Part of a small language model's weights.
Training: a variant of Adam for these matrices, 13904 steps.
Each number is 128 + 24 x the weight over the matrix's rms, rounded and kept within 0 to 255. Layers, rows and columns count from 0. Numbers have three digits each.

# down: layer 2 MLP down (transposed), 256x64, rms 0.217, rows 20-119, columns 0-63
# up: layer 2 MLP up, 256x64, rms 0.227, rows 21-120, columns 0-63
down20:141107125111107134140147135102131133109126126140171079138116140099117159151127080168140127145147156169115112101150116098145128150098115139136145124121139143148134121171148088115120182117128147
up21:145099134150145074134115126161086105128107117114115139144122133147139144102116110154125142134149141114145127119123126081116127113132146041133073126147099106136118159137186098088116152139106135
down21:097165159168149132110130140080150132120155155089138118147147112153164105146147121103109138136132144115098184141186151157163180119148089120137134115080079091152114086107085155147112146123141145
up22:132138124122139096136100123145136098126123094090063113116101164145106144134110115141102117122150104127159124113134173138100100142112145107113137111119115135161113147056103151143123116129110103
down22:123132128163110183168142159122108069147118129129134088133113112108072116150127134107150143083152116113113127115123123116107115146136139122110154090134090120130153119140147137131132093128100139
up23:127117130176113140148143167178137094110198165208129111125175110139116185146077081138139138111187158065127173129112117098138138087132151140104134164077140119117166142130127095127115122125101131
down23:123136107163083143142150110157139138148171108146136161167121057164157148125178138087135158147166141116109140169112129162159119130105102136113154138124143146112166118167077134182118120106125181
up24:144141131129136131104131192136093096113120144176121118147106157122114124130133080137143087132101144068129128132091138109107153126109147141114132133101118113141157116139191163111115131120131137
down24:130115101143120095107121105136135150076115108096134111166118120121124113092169135145105103116127137108123118145165137134140144117128134129110082135114110135136113171166114080124142131114169153
up25:106099129124112144170096134123157129118127136079103154179112143131127100144120102144111138102199129122127126149118130089151115170103136161138125144126152133111110129139139129093139124091124142
down25:120122120150140135116144167146125133149108138155166111131158111151173117134169130134148115127110127148126089135121152077127135111151102144109107141144155163140088081112172131132122188136095139
up26:140104111127054117151102104134129095083142112190140115145175145139133094094109101139131118147146154081115129147103079133146134100110145054153105157072088090104104108138115128126156118120119114
down26:131146150112123118150108133141144127102164089138174136108105138139142109151148085094167147141177129134105160205131115125154093139111120106119108157109116144158084133108101069158154123089171148
up27:089129127148123154129116164157163094104146203155104166112134116093085105133110133137109103142144124115142174107144109136154136137133192083134156146130127080097158125149193095126129114131113109
down27:112106111109154138153136133139149132143119134111149091169085156093070119135087126137171176119132132128153137102132141131152096092124133126100135120184161131140159098126140168099106116129154157
up28:116085151115110087135126120155179130132119174107113122118141136132116162148113112154128163144106118113137114149146115131100145123168180102173123112122108131155120158126160171142115137149116101
down28:128110145133175156140131123110101172135137136118132143104150092094151111169119142130136155141159097095149113125176124145137143095135102100117186123177110126120109105093118115109139126090136122
up29:125100119129132115116143132087128121116128129162117113120146151102110129141075086086105165153142155078120128108109135121083134139137110118165096121063139126154125141160142104093110134113156148
down29:096183178152138148131099132123146122123155134114119134155119135134167102097117139133127115109117128126092155151155149208161144127115129143146149157129104124095125133117105092153133096130123121
up30:158123162085109079136086105100149107125140099128140127150139126135119102135119126115122111136098158112149131081152107132127086168149110121109146117151134147132078182135136126114118120128095157
down30:189148159110147118154146097118124133106136155139160138121125157138071107118118145115171140146137157136154115124188105135145103096107140115119131136117106161151163132148115124128126118160132142
up31:123129106104116097140115114117099136109119167141146098149140122110135176147144093132136104115116174099109147070081120079099087141126120133143119172146106128120104139126133150131103122132110129
down31:076134103154130111113130161123127171164106134152144096120121154163158109088134153203110149149109153102125142149146151139165142121118103145158105142147111113126121128117112150126136128146144099
up32:151107132150129111165128091146103112134145125148119122142117125157110141118148096126133128169132122162135132130154146105125124138097128126125132115121161151123129148130114133132111139147093130
down32:093134152184130142121108141104152129118138146140140132152134166136148109082131121152135114115151154143121131134121139124145116126119101110116133124109157149165131120164137119123146117114152108
up33:141103088156138129137151109136099137116125158126102114132104161144156142146110134124118146146140107108162153129127122151137144115118151138146154145114160059129103157117167147122088126150139153
down33:165159043143139149149122134126077166132129147118134094114123129146150150132087127154124092112117098113161120141125126123140142123157104124122125141112163104121105120126147146156102143164124093
up34:095140127099110133147150141139095102135115161152142153118170186112126145147131097120081136090099139135133114155147130127120163120124143078119115107144156117070163143093111098106135142163089134
down34:103128130123144151125124122098098118144107104115136150122108154092107156157132140143177115124128176181139081143131151093151076105132115128083122149126122150152122164116129109128134123131130148
up35:140111103123123153166139134096121135133154115144102099128137192136135122095151113132089097154130120102139110107166123109147112099122098082140143100126119137072140126093119104122101065171144095
down35:132130108154168135088142164112132139105075130130172101120124109164188106169128091127173133182139151111158137133112103124123142117125126128112159150128086133115117080135158135153111159134119080
up36:131141155064078136163130107133146103092122144119114156127106147152140149129145110137146128109184118120100135138128137114135127146111142081158111108142162166132152154134130111129124147111106095
down36:113137147133150194102143164087126156126125094113133114139091097158160112144136126135173112119156123119110123115168074126150164156104177138131105137104118137180121163148155118154137133127152095
up37:121135139099128144129139145115146120134137119150165124136209111116097162105123100136116145107129140057106139124154126105121139120116116102127133103180132144099129155147158142098145131142092085
down37:147119120088136082139079090123122153110107089111153158127117104155135099132112093131103124157151111121135109180131141169110113123139178145138148103143118162106076111133144115124126126128132173
up38:119094130145126137169112140126136136102153166126130125123140162104128166128105141120094179143126143124130119135111132072117112145141119128179078170131107150122114103120115136089139142115105096
down38:096151149117127147116177130157142137132093111088142139115080103181130109136097155148132138088089095123131101156107153128107147081164106190110132127145114119139124114138104145137149108165106108
up39:089132123131118151145127141131085102148153142130080162135157134127127099124106095113090170149148116117156126129116091117087158154136195156174136112116086099136168094125116110105138097187152138
down39:126127131152158131116107105150200095136114164116144118140115142112117133135119130110130117145092092094130155089092147166136165115109124121109104114124109166137142124141127100129120122089187113
up40:113137147129141110140121081132133075137166091152143095124139147120108187115125154163075139141127143150152114102118103103105101135135124104128101162097126090128173118145159132142099134115139128
down40:113099103096140127088139146097110138143124151133112112122131121141118090125167114128160134116146120102105078136159105133102152098142106179129110117159149139161138068177099154139126185104118138
up41:089100190113138133138139141149092110107126125162104137127117116120108110112104123138147152150139108125135174135144134140094080075137167155175108093089124118129122160113130142131134142143127132
down41:080142136133135162147152089102136144132124066109123120132128098088144144118091135155130147143083123158148155147127141149148094092136122126110148105125132168129121131149077161110118122126153110
up42:099136095137093125152150139144128141109145128137069135151143157152148154137086125131108153132112101142154138102168128105096130104132157067151112130150120082143128161123156119161091115115138142
down42:129126142161136133122126129111162125109149116119099137074092139175146130134109125137114037108102143088127121141127111150133160144110102163099139098111179124146142133120112115090131122141129104
up43:144159140138088118126105179153103075136184142170157140133167139151138117128142126135137139163121097068106150109067156122128128136084103100109119117107123158137113091152128113137132098117110154
down43:136134143127172128087097101104154215156111109159095142090074112118138113124111123126180128140136157156128145128150136087126114122177152113085114099175145117114103123134154147125182136133107116
up44:122102167102119102178103093167125165147179118158122122149158124132142123136066159124126128123099125135121136136113144092117059147116105137164093110092079115093153146123136107082110115099113140
down44:084100102135128112159139139126130134123118123129138131133150146120136075112167099124134150098122163161168101150117210123172087134142120181095128138156087117162191161110113169126168142112125132
up45:113116117114101140150114177113094139107144133134154120116168151159126124069128165129100126148159136140160139123109088079127095126111109121085127157166143114072126125142110176121128115133112131
down45:123142145169136135057167129139116111160139142099125146162109107158158140106108116143117156144126135142099155137108126119133140098168081109150100150140157114141123145087129153159180135144160095
up46:116116159123126105157119110149153157113165120122107186119134097136156165100136119123099114123131150141120142088107124118146119126161133107195093101116137142110148124117120094146152112157110134
down46:118132109121155105133105085112160132071101135152129108120083136125116116109128090107138122165127126131133107160114161123131117134143126164114128152090127096149143121157122060131108169087120153
up47:121110144142142144124107144088101147146173122152134119131112157112167115113133148100071128159134192134104128114133096107120122134109124139118135126132124120089155125120147100083162106160100128
down47:096135158148094146099137140138147123133146086114116135125112131140209147143122155156183116115157139137116118156175130153129148131132111111122163102118136117121102156154137158123149124077156122
up48:143095154131106114138107137129129129148144130142121137142125104136118152081116137165155088109133096116139118139105146082149117090145126130095096144146068105115135165105141150165101143155166102
down48:102137184158117170089132154119160137172148159106156144114150130134145093158130123137129133168128119101115152110120109129120102108112112170086129095122131099092144097153110141146153145113157122
up49:128149148113100152135157089162140110110181133116125137125171124112177131105133106149134162122132139145131185124108118100125135106145115092121106165125122126093124129112121152152091141129140077
down49:100099102123168124143103095117144142171099122115146129133107126119117126147113114143164135130134138167121133197096138117167121146141125133111172109109136121147127119083156140103098068137117094
up50:132098138104146134120123126141121126163140099148116097107142126165110161125090117114113124128110110135120164098152144134111138129165119119148135130114097126099090164140133132136138128151117103
down50:116139165149136154119114170121136117149155150132131135136122153130176124118105138123137142125154166111127128129136135124104132097159108129148108096140109113103112126131171143118166156113136087
up51:172120140117104099166090132123114141134108155138099165105114110141109173118112117133146134116138137142170126099135102088110127146162149091169115128128115124089123137122120120153066145147111112
down51:103153143132117112092126142113135129124105152130124162112121112146149117068133174113132102129120130114109143140171122128130174110095154117135092098116180123141134102135136118117154190108151146
up52:127139124099091098127082089105114139113130125136130161090142109109131125095108130134145136112152143132161160109115106088138088175105140133146115146111154126099129093154137122118148155129148162
down52:064121112188158130118150132122156163121136159148131086118132091124135104082128087153116130097115145144123175155136185113106090118151152115121125160154129130132111144113111141123126133102128149
up53:116099117127125101115116100099123108114213130146106112128150159109158166113113096118117120088144143143099103130077096133096143187089127097114131165135155149123117124124172119086103134100114138
down53:101150114113141096129131143117129156104128135146134121144169099135129177162192183105131133140136118126113079125147153136152127116179154142139172108154130178139100142099120153092118091103131121
up54:102138145131093092124135150121137113109110189085094133135122149103131142137107116115105124172130120126155124079117147126091126123140134077173156133160143082149121140074126103108102142121147138
down54:134159143126159144106119159180156128131140137130160164114133101162166121145165154160140125114129118083151145146117135125149164134086149154084079118128157125138121150144104137108144150125134120
up55:105142158141076127171099086108153101111121184114139180142182170127138110139137136133117111120165162096130172106125118145124130163130117131100124145162122122163154185147114150144097115124154081
down55:096137092133126147175142142107128133165147162120171111174120143130135105123125135142128125161150136114118099085149119173135159104146118150091102108082165186134128128147089142114125117123115111
up56:119125133074102063145142155092148134110144122120054104142120165131088137158100104103085162126111133131158189097167115088103113161140114062166107128150153088103127122122126140153082156116114166
down56:143135155108166120108131114113147110125123110140101122065091077164185157126147140121101103135103161125144149158076122127110128171087124130060113150135108062158107120094146114132130141143092136
up57:137131152094133132132162131144084136111112186149155128104116173131117154145084118094137135146126150142119139127127126102112124126141096102129124118129088087130135179084141093130104137144162103
down57:100121107115143147135184125097092107116099129147164132137124147133125158115158148136136116100138136189109098100144141071145071129155125148124109141136098121116138111125114069139131147110136141
up58:129094173131133099130122154120101125143130121136123137139107132145107123096155147108113130118137136118159133123137078139101099179059144133120137119171140131112152121153142118106129127121129156
down58:128164152104124195125126134092176137122131134162158095138104116124130153154145152131175145131136145139154155143106134129135130146100115114130131097120133149128163120177154158150141127146117166
up59:157117136131115162131091125114112142086154127089110142145121172078100133036115091105064128124145163140114109071127101123101083118147135104142125132139131144130111142132138128137048085124145105
down59:143135094087126121157122097138079116126107077119129158124056175143118117159106125152147147165096150159132122176174125131106113111101136120107140142127084150135122176132090099111131134125126164
up60:176113127116131100142137171122162136163157118134148118171154134128164117138111130131116106133136137063111137136120138103135149111048136128139136121130137122127110121152122118103132131112100145
down60:136148122124155113135108150158114129159100126135131147136108125106144126140126124132146152122086132129118093155123153071161093150108121111141172072134136125104145117120059151113142134125132121
up61:128136134135145133113123109176136099103124150129153118151148112113091149131069143100134117145134147114145116108155162126133093102101156131138139114096110134153129111150141121099151058160133097
down61:139166165107086118127131151094122141134181133108136123099097163191143132108154156158106127108128126127106111141130115173102137154135125082125106131156146135097117100105137124129151160138133133
up62:129163139078132095107141159107167142145144118125116104119136105146176106124117138137124161137168197090090152105118124121149115116115142107113160153142132155112157128134132112125112060138077108
down62:155096121139138106140153176132104096149063112119157084174151154140145141118136120135124133130110105103118103107104092168093120074129114166179140174103115133114138125138121138128138132178171146
up63:161096108090096116104104122099117119171141091117103201162078145097133138105104111122165140139141131132146160112118149143090125111129125141170118137104142123118176123136150147063112130110124148
down63:107150122121134141110155133118156128137112096153131157108133065155152151167112152130115138147148150146139145033120117125121128139122174146128072163131084169157117127148132176107132129093088121
up64:108158134121110131089115174090152146140137164114110131139131138137158124092137142144156110089144117143110109105103133130086133127153144062140123131102122124106112119149137132172102124128151108
down64:110117123145163106139120127134085103119114123152150152123121115100108122174121113135121158128146175111132123128163135113148131137101104163093135109160131112135148128114091105069130110108128143
up65:139142132106111111150108077139133083156159133128114142171120139135149110092156165147116140131109117116111132130115120118144117128150147148120116158119106139161163151137155125126140119137081114
down65:144124076109131137100103102149120124105118146144163142125153106121089113110118154101171139143143087140124122123105124110139119109104130173101074142146167125124130126126139127100153120121104094
up66:132123160152126100137155105159143146145126118141085146165125143167146155099093110162118125142114132135147119110162131113108152141137128088123129132123080099131131138159160114153048099154132121
down66:149134175134153128132099116100168141122188147108128133099099127143138123154146141148184128115127140116074177124137144150178159109134116155138153081128165144168142161123109153102165122126156140
up67:161130129136129064116095095100118124121121148122139120164148126128159139145113121166140173106088146136081129118080107094087147133116141125123135116106150119155126131152133100142080083123093107
down67:178144093108126110135120106108130162154066107106152117137138123132106111154133121105132181116137126109087126145110108128064114093145119156100131165132149150138158099111128172150149128099149109
up68:161144129083106164147084149122145124129136117128134113108121135105136182132141130129125091115138115102187143097102079088128092121134143126170131138150115107101147104142132080125108163153100078
down68:140128085082126108106134115150146158155131137130131114129100151167174142121121152114137135134091078115156118176093097141148100135108113164122117081139124137132137119111095152156119128134192144
up69:138155104098134086090110156096119082146152145150148149098148151165125177118129106118142127136150120141088160109101151100142152145097106108161145154095122165137130101132116130118112115104090107
down69:140154147156162113128150111140122125153128124103102135106105157111149145126159120125100134182175121100137122107114123135122123100154117132083134156139125090127073107168148103157165077154150125
up70:134092121088130117099099136150131119136189127119140210147144119132135103107121134134094063083147143086133156106110127079111123117138113155150140149110121158085146086123108136109126148132109113
down70:183150080110166109144143143144121088185107124128185155160138168156122104136108143163117086131138166152164136153087096109135113145129148153173096158142102128107123098154094137127086132117143156
up71:109063132130063120149058119108106099075195130115093134103152164125134168079145129149159118114146100141119097110091163147085111162109148125087161134137101129142120137093171147107125128150138130
down71:080128171118141123161127139110132161141119127136122118134144106087132151166146143093135121141124071169106113133142142137171169106150152125155142084104131125071094163124183112101146164097118168
up72:122117144107140151130128123119091115116136118124145133123179129118124119103125123123095155070134129074126138090145108146114099149120110107163121148098140108118134115162113108101136136085150095
down72:117113143135122130138124139131159159115134125099128100141145138180174128127155130168118124149085152083104148121134132192172148099158130138112161124126116121139122124134138157113138142148156114
up73:109107125113128112134093159119141127106161168094073167191151138133115148134100091147136161127145111119135110122123103133107145113145177118121135171122095082155166110143151088139160085154167146
down73:162167131190156160087149128146118122152101160154126118132064122143104126126125138106121117107124133110152159090129119182139093116095093133124138105140140149129122119138121126134110120070142097
up74:108141189114148109156102112158138119139103118095130162151143128174125116131126163135115099102120137103162120145122159124135124149116102101140125095112106109108125169127150154121161106128122094
down74:132129075138115148104136151144099115070125131133111109156160162096108116132087106138133128112116114142163130121132135125132097161080112151151123156145131131142106113182104100125135102108164129
up75:127112124134101118135132128132152115111149131137081155127123110129131178144130090131121177111084123134166145097149089106111145107121208074104140139141129087168149179117127133123143096128166162
down75:110113125139101113130076106130188130137132131113114104109117137155099086090135116143132080123108138098144137129106096156134109122106107126083138130107140126127145107106082133119175096162178109
up76:120059185118120146156105120130127121130112160150106120114116161118146159142106105131161124139119172117100158161115163102135143161122131107142161097097118105117112161171117132121106155119127142
down76:131133104110148102122138148127157112131128089139126116081140125096162108095130140119115104154120104090136154099142144133096113098129137124182156151137096198127126083154154133116140142086103158
up77:133137130112168100143131110132084116128153101145136123153170144124130115127131089100122141155156109131102173141135142110126124159072177137115127099106151112099119154083138115123169133149098131
down77:145132128107123137153084126134146127099133150115156172122111128150167081091142098153140105121123142126132133149077192144136111130123145135106134131133120152151129140123087077178142109124178161
up78:097075147123125068113125113137140110128124095110106138134080118149099134099153130157110081142157157096145132118102105119125128124131118119118181134088125136096123135154151108150089099173064112
down78:111112118093117110147068146148170146163124174125137091109121143127167147112141130114144118139115141115120110106156128171064202088120109159161157132141107114118162108144137143185117147154103171
up79:151090142108084119141106134104141077128130106138118142125144147139125108151118127170109134157169095138157118146111173081115133172135150141147131152112135106165141136107131162095151115117084145
down79:151102129142124175147172150114099139155136108116166113118146118119124098155091132128121119152131106176127075144098103117144151113158112118151166148109116126115082109137144142122163145136142120
up80:128100162144111143139101104083115107103136147148143142146166130063155139092103162097131139164105113147148142095085094131115124129139108091116126096107135138159148096121126104113121125136095079
down80:122165165136105123132118112134161133111100170125127128101157111138186150142128138098144147119113139118132129127148141177146113095160141145148164135110097094188125106160148153090143162101171164
up81:098113143141121146196137121147139136118122150144086110104093144134158155117122131131113131109122127123191149134146111139102125080138170106166167138113124126098155147122112131126135087180116123
down81:136106122130135135159153124143156178109093095125121128082072130093106170123130148107117150140121149154145131124108139146139118120174137130156140124094105110117126120176085133127117146142113193
up82:135126142141124118167138137141147115130143126120086153155119149162146176132110110159119104125102092148160133079158135111126137104111165072114129132144134130150114153106139110141094108139087119
down82:138132132168149125139134117112137128120127136131130146091065152137113102116131140137127086108101148112102135121139111155152116114100129149102156070135163185136141141117080144090153098136182113
up83:151158150108108075110132122112144157096136121134100114148107148140162145114123126143127102112188099138156146129163109154134135056119109130148120135132136157128087145136132076099152117114083092
down83:160108113111141111145131128172093122112095131110124141115139143097086169145111111122124109120080095157081092117118124113067148147143128145147118133144144141090170152116152092154133093134126155
up84:108112137133134127161089145132121100076101165144113139162112132159090109087144097137121111135133124110117138111131167132125121078125198140153166123127084110140144157108112105118142110168145127
down84:114147148153168153100104111133124148182146167112127098105130126110139175158142112144114133072111106134104147103097113131099122135130102105113131136111146108112144113148123106125118131106079091
up85:148159114124119125127094115098123146128116136112105139149105150152095100099146120103147134087116112139118128080136168096097098155117107059109159139147141075085128108101155121140096089101107102
down85:161090118137135126135137105133112112118107123144168127126083130114107129118131144100138160166134137123139152154158122118133067133085140136111128092138099167138159151135124161087131124151138125
up86:140113152120124100123153146150080144136141147140159132156122115133072107138101099126112091140163123139137147146120134140091144105122112106172122115139118130120109120084185102093128112121165104
down86:116125122123124139146180139117076149147096121105127151131128123087080133154103115116128145107124109149115087160125108137110107149168100124137107113145100166146174098157147117182120101164138136
up87:106132120097084123140068066105150091091151121171145123137122151116110178131118154171114111121150136118116192140106114137089119161145145128123111132113104109172183116187142080150107112140122124
down87:167146157151148142099149116111140147105142090133136144161143119167154087129124107061156139134152153077164095075180083091076091123119148121108111114110126115092108136153129201101156157150109129
up88:121152177126117104123113093130131114077130134159101167116121133144120179131095140135114131090139085143180118122164150111160075087115156124148176134061114109125110129132163131153140106143084126
down88:160172116155138160136164161098126139123101146176121123143082132168091114110142132114116112127115104087114124161107054099195113111120109142132099130138130147104145096147170144141118134099163122
up89:091094110134123116133126117146089069102136120113144143128196121146112109084125114083111175134135128127155116085086095116097091105151158139129125154075119097144137103117156095098150102122122153
down89:158162148120137119140148175122162173153150160139112153103156149139112145131090093170113130127122140094120157154138146159145145157108084128135119133163099159093156087127125177143109123119181107
up90:148101131165116092146126167102123131141162149158100114182079125170145097117128159119117155120118105080143174079130116108164152155127112092118149134148114134129100111101131103095141064126079156
down90:097140119134143145077134155089170155097153128129131149128151118124182126084147132157105112130149212122072114163154142140191173112128142088108171116131109117168111137152107143066197124109171121
up91:138103127157098137155137109145179146124122126143100194154100147147115124142092109128142130113127121170106148112141142082164113154076175070118135141094126127133126127108096160078097107101109137
down91:185113054118128103138156102162083144150080112132133126135115140138096113116163148091122138136086137130172108131131137087129102131096126129090101105143066133120125084137129120122115140117101142
up92:129104128147131140127118095147116117099124118102098138119149139083112152133095147087097096140124147132144124127131126144162094080098127146146130127106105141126130132088095103145146083113128121
down92:149121179130094145099111137142111100150134133131109164139103143130129119125148120132106114091081132119117115150086161131110162140162127125155089158135143117134140103158133143127112141145124133
up93:118071114142138122165134122138141111148125114161133132127129117128100123102075136133106120131118098134151132123145139145136136135098129133109190148138147110147102161127137153138152079145107144
down93:122132145109091135146128158099157118113148177088098142144125129117147113101151117121109128124106133123160136128114160146069153121155122123156140164136157120132127116121127153158165101114102140
up94:108147110122136125160087153165132115089153145155094149131127149089075159113117094107111139144134133111118154120128166144128134113117157125159179129097106097116140150145119082093090107159134133
down94:108133127137107145117162132100143147210096121103135108151095110142152139168133165130132142133114128156151142131118090137139104119127112107112101161141144125147134089099160142163085158072123109
up95:122126157122105133122067173164128121112131125161151185104152117110099106101101148151158162118115106089108115093133074110119163165130122112136125150134096141124101131151134114121116115169149087
down95:181116128107134154124102120079118128152124104081111144122163108129164119090167119109139194134112148170122121139114147142132162112122138149109122123099163104121083125072109128098117163108145138
up96:134138175132082084125107138136170142103139101123110104088129120101159146117108157138117107100135173143144143097116118113099135129152162119118112140088100091127104156138137127127112131102120068
down96:134181120118143154136138142117135109147157112128116174090131139133112166152190129116149134103136131179163072148099127102098174129129116180123138131112071109083157144127119106126141113127121146
up97:115110165157132116128129144099081149115102173169091114094136140114158155110061148088112159143107115119163133115130102118097101140135109128132104132135061133135155149149108126108133125115147115
down97:119153148110084135084129119129159102138106110081162161157125125173172082127178113113127111114144139156132131171150180139159149119141114113122096148093141120132183090155117103151134138112121129
up98:117105152158115129135111125093151116120187113133143158145140145078121123097127124119093097156106139120153112127095088146141107146117144119131126121123133125118108107126164098071156131131109096
down98:083138158169113143123131117118152147120124155098134106127124101138144110137130102138132127154154133114115090127159103175205095124183145088130151112145110130137129110122150158110140106088139146
up99:078141174150094133127101133118133115167123111111116151132108134152128110114167155130101138112147114085125142082115100122124156129143105137156090097139131137107167136131148147117143079137145133
down99:101130098124136151092146135150122171073151166126143125162127117135155125116103091114152120139149119143137100136157134140115085114101163102118141165176102142114086128142131116120153140131113122
up100:142094110122139109130064159170150079085156136156127128161133150151154123121140142152109111087114140093132153118175125129113142155088137158109164136130129164125140150112106103109128135132131109
down100:127163148147106179104138149101157126153080129073124172112132146108154168125130110064119141109121101156156123100136151086099115118150128172116124126122168124116110153140175130138090152123109116
up101:108129205161142101145111141142126158120126115155122120110121134137132114094111129114118134122128161153177179114145101108146127125139160095163124115076064118091127121147153109157102111128095073
down101:122161143133136133124139144108142150148088101151148137095114135140108107125143116111137125105149166225160106110128150093136115139130141150140133117107121085062107161123151096142127136096127098
up102:128097133129096138140144104142086098115183144106114136136126128127176129109126136126094156137124127085124148163104118119081117170117129153121105132119134130106132100137159149147122129143142141
down102:143148099130125133166134124136104183144135129108108150123093142109099106155111144087109108128127096108154106146121095116107103134124143124117139102133170133139144152139124185130123086136145135
up103:096107116124148122134119119125142110146169154120109117158145168118152126092101152112142099118109164072075144097070117106158125184126149127128210154099156136127136110137112116104139116099142067
down103:097092115089152121156121151103105162123144108121114168138164142139159130136138127153108086124082129115079135120134150083164157137105142168115168130148189169201166134130139143132123106117161124
up104:109096151111160069105115102166088083079128130111094108146128138120090117091128106187126115160160121138139131124116128113114172117143196114132156146120143139124101151131183135098123119131093124
down104:106127180153130130130120167129172148147150128137133120138117174160195124085157157121136118149124138099128162130115141193190136127126124132141056092136163101150104083117114156151158095143103115
up105:134108164151126099117116139156102128077122102122147135143150141134155108067110159120082168109100144109169138106100110109102123163137114114107123103170120123116131142140142132108087106112114112
down105:141122095152144175088094137131097116101142155094114142132183131162177107111129138140134127163187159128177105093181081141124141123150136143117123131114086107122122114149148126142109133101113115
up106:133080174141126109105092113112156135095123131161103124142106115094134114116082139139139106114157116105161134135124134122120094105143154119108151122112108118157126114107128163145108115136090119
down106:091136127103140145124159146076143134113116143131113124120112135120164100122082121116101112153131127187106115151132102160140107148180129124146120113143141148136130086138162143154117167095114138
up107:162117127080057127162138141094125115131130135137124135138120164132129104124153118145160144094130122110164145080120155085149107096140117110157129120179121155080123145101136126112101141147113177
down107:089168189174112145100128114144157139134145143111111127146124115145219108111161150145137117113156138092138128144163108172103166115158133127111091120141155116141132098123126165167167115113133120
up108:136127164143098068119108105113105134101162126104119201161083171093123116095143149115084131119181173115126113138106084145140133157124112146125088123093114134110153144143121112117104117112149106
down108:103161102116107127128081150088097135097124171104159134129133131146149123127155136134110141093114191134079113149168186114144174158134142089109137122157121102131114116117100129084135136106146101
up109:138108118090083129174131154137106096104114164112150114138151112119099155153145104131090104085108173116173174089128132152080106150103197090122165141160107100129117100143133116129155096195071166
down109:123082139103161167129134124107155145145097131140170139160076180122096150101193108136128113114117191161095085153143124176132110146092177120134132124108114124127095147151122159101147142092135124
up110:154144136098112149059111100133128150121101151109131128146103148141106145113136120125107150085122135132112122106124159133085093122061143126152154128111109134106128105129152107116130118108142140
down110:162117108118141140139160109124107155124084100109122120166129158100073148158131103114122157109118132119125127111103115111135128110119108118080140092142102180149112127140115128144162152145139153
up111:133088115107066145163116145090106118136134116153091147112112176155156118099152131111133167141134114115149156137162168128121126126111142146140123104150142098121143133086146120102103097195103089
down111:116149144126130125098131176136144128128143137089120103117124155150194110169122171134108118085123106090085168169102160193151139107173080129098120102150160117137126086116158126147154130109179140
up112:113138128138147095113140104173120139106109108156134108158195137130132142139107167148129147132158114089160139122088151136139126119111125109186125186120099074123112177173120159110118096133097106
down112:125149124111106102137104122147123177104136120113168139091150163136191071172145121100099090150116138132100122148108141161149088166106103127097090153164120129131095137139136129141159087115127140
up113:108156194148080148145124150100104139169116123079093106152124144125117139148127126133136121090099119129138141091151083110140142106138100105153113091168126123117154101121145186089125121125126089
down113:104144112114143138102125102137140099075135121153164153160148136155141107105110136106127167156159142139155136180123160149142114162101197134133129154101116132114139129122080078134132137135128122
up114:131133190124142124139111127180123108115107126116137122120147128161087130160092101085131100099096146132147130120125127142158113134110157123134141122135113112147110169091124142131091119145124125
down114:132168123139095148107116166126134129143129117133126160136102154106142105146122111125128121094172119140119123149090097154113105156154126111131088160119147105102172120107109100117125130115119091
up115:081131130179149066137106107112104094140125123120150169143109148158086108114141124107079113114089085091149116108118139114140107158125100149128180107104116087079130139090126097108116127168111121
down115:132082097159153137120158148105146123152102185111130102139127124109086118143148106132142088097079099080108084077119117094172192091147127097144094096140115167139176103137110149102113138154116131
up116:103106109109125062140090130120170111121154143147111168126158165120141142082070150132106102143127113152136114104142121128127077137125108114159180135113099146126144147120098128133107127144151150
down116:075148111131088138094120157172158109109097105138121108163110149138136107130138149162119126057137117143136108149087140177108151136148144146124128117114116136092117133094118093112147145133139118
up117:113085135123137128115090156183138111091133127152128107135128125115112158146129141126133115119090144144114134127156129129114135163149175123097149107134125125157120143122118120130106071139121115
down117:111140129148108158114159115089128121153144144161128150126162150151133144122145140122109149086147155152160157115090136134115123124157113116143079149139112131108134116118110153142134129081111107
up118:121107110084156077089139122109156096135110127120116126130130140158139142143124113150161122105130132092131190110137106126124103144132159127117146106111127153129121126135182137159098148170126123
down118:148125098074187165139139131112151115172091118111139104137111133110114122141095118146127147117141137120092148157143153145132138126115125123120112106120132135128171104126177113162128127120148080
up119:125130138096130128106135092089109126111167113136120123122114130118102194138123120138104128138169160130163175127125171110077126124130146169127175161122129115109084116141150130134079163174119107
down119:121117104111142111142172089099083096155112176098138128123138150140105140128112145108138150090094156178066130126139141123099155133158132125116092160136155128174094109120128101136110137147146112
up120:083096138142097162125140145153079131133119119169091136119107154170125125105146124081122100119122144117133149124172085116118094097060141108143121118135094159134149107130160102150119097195141169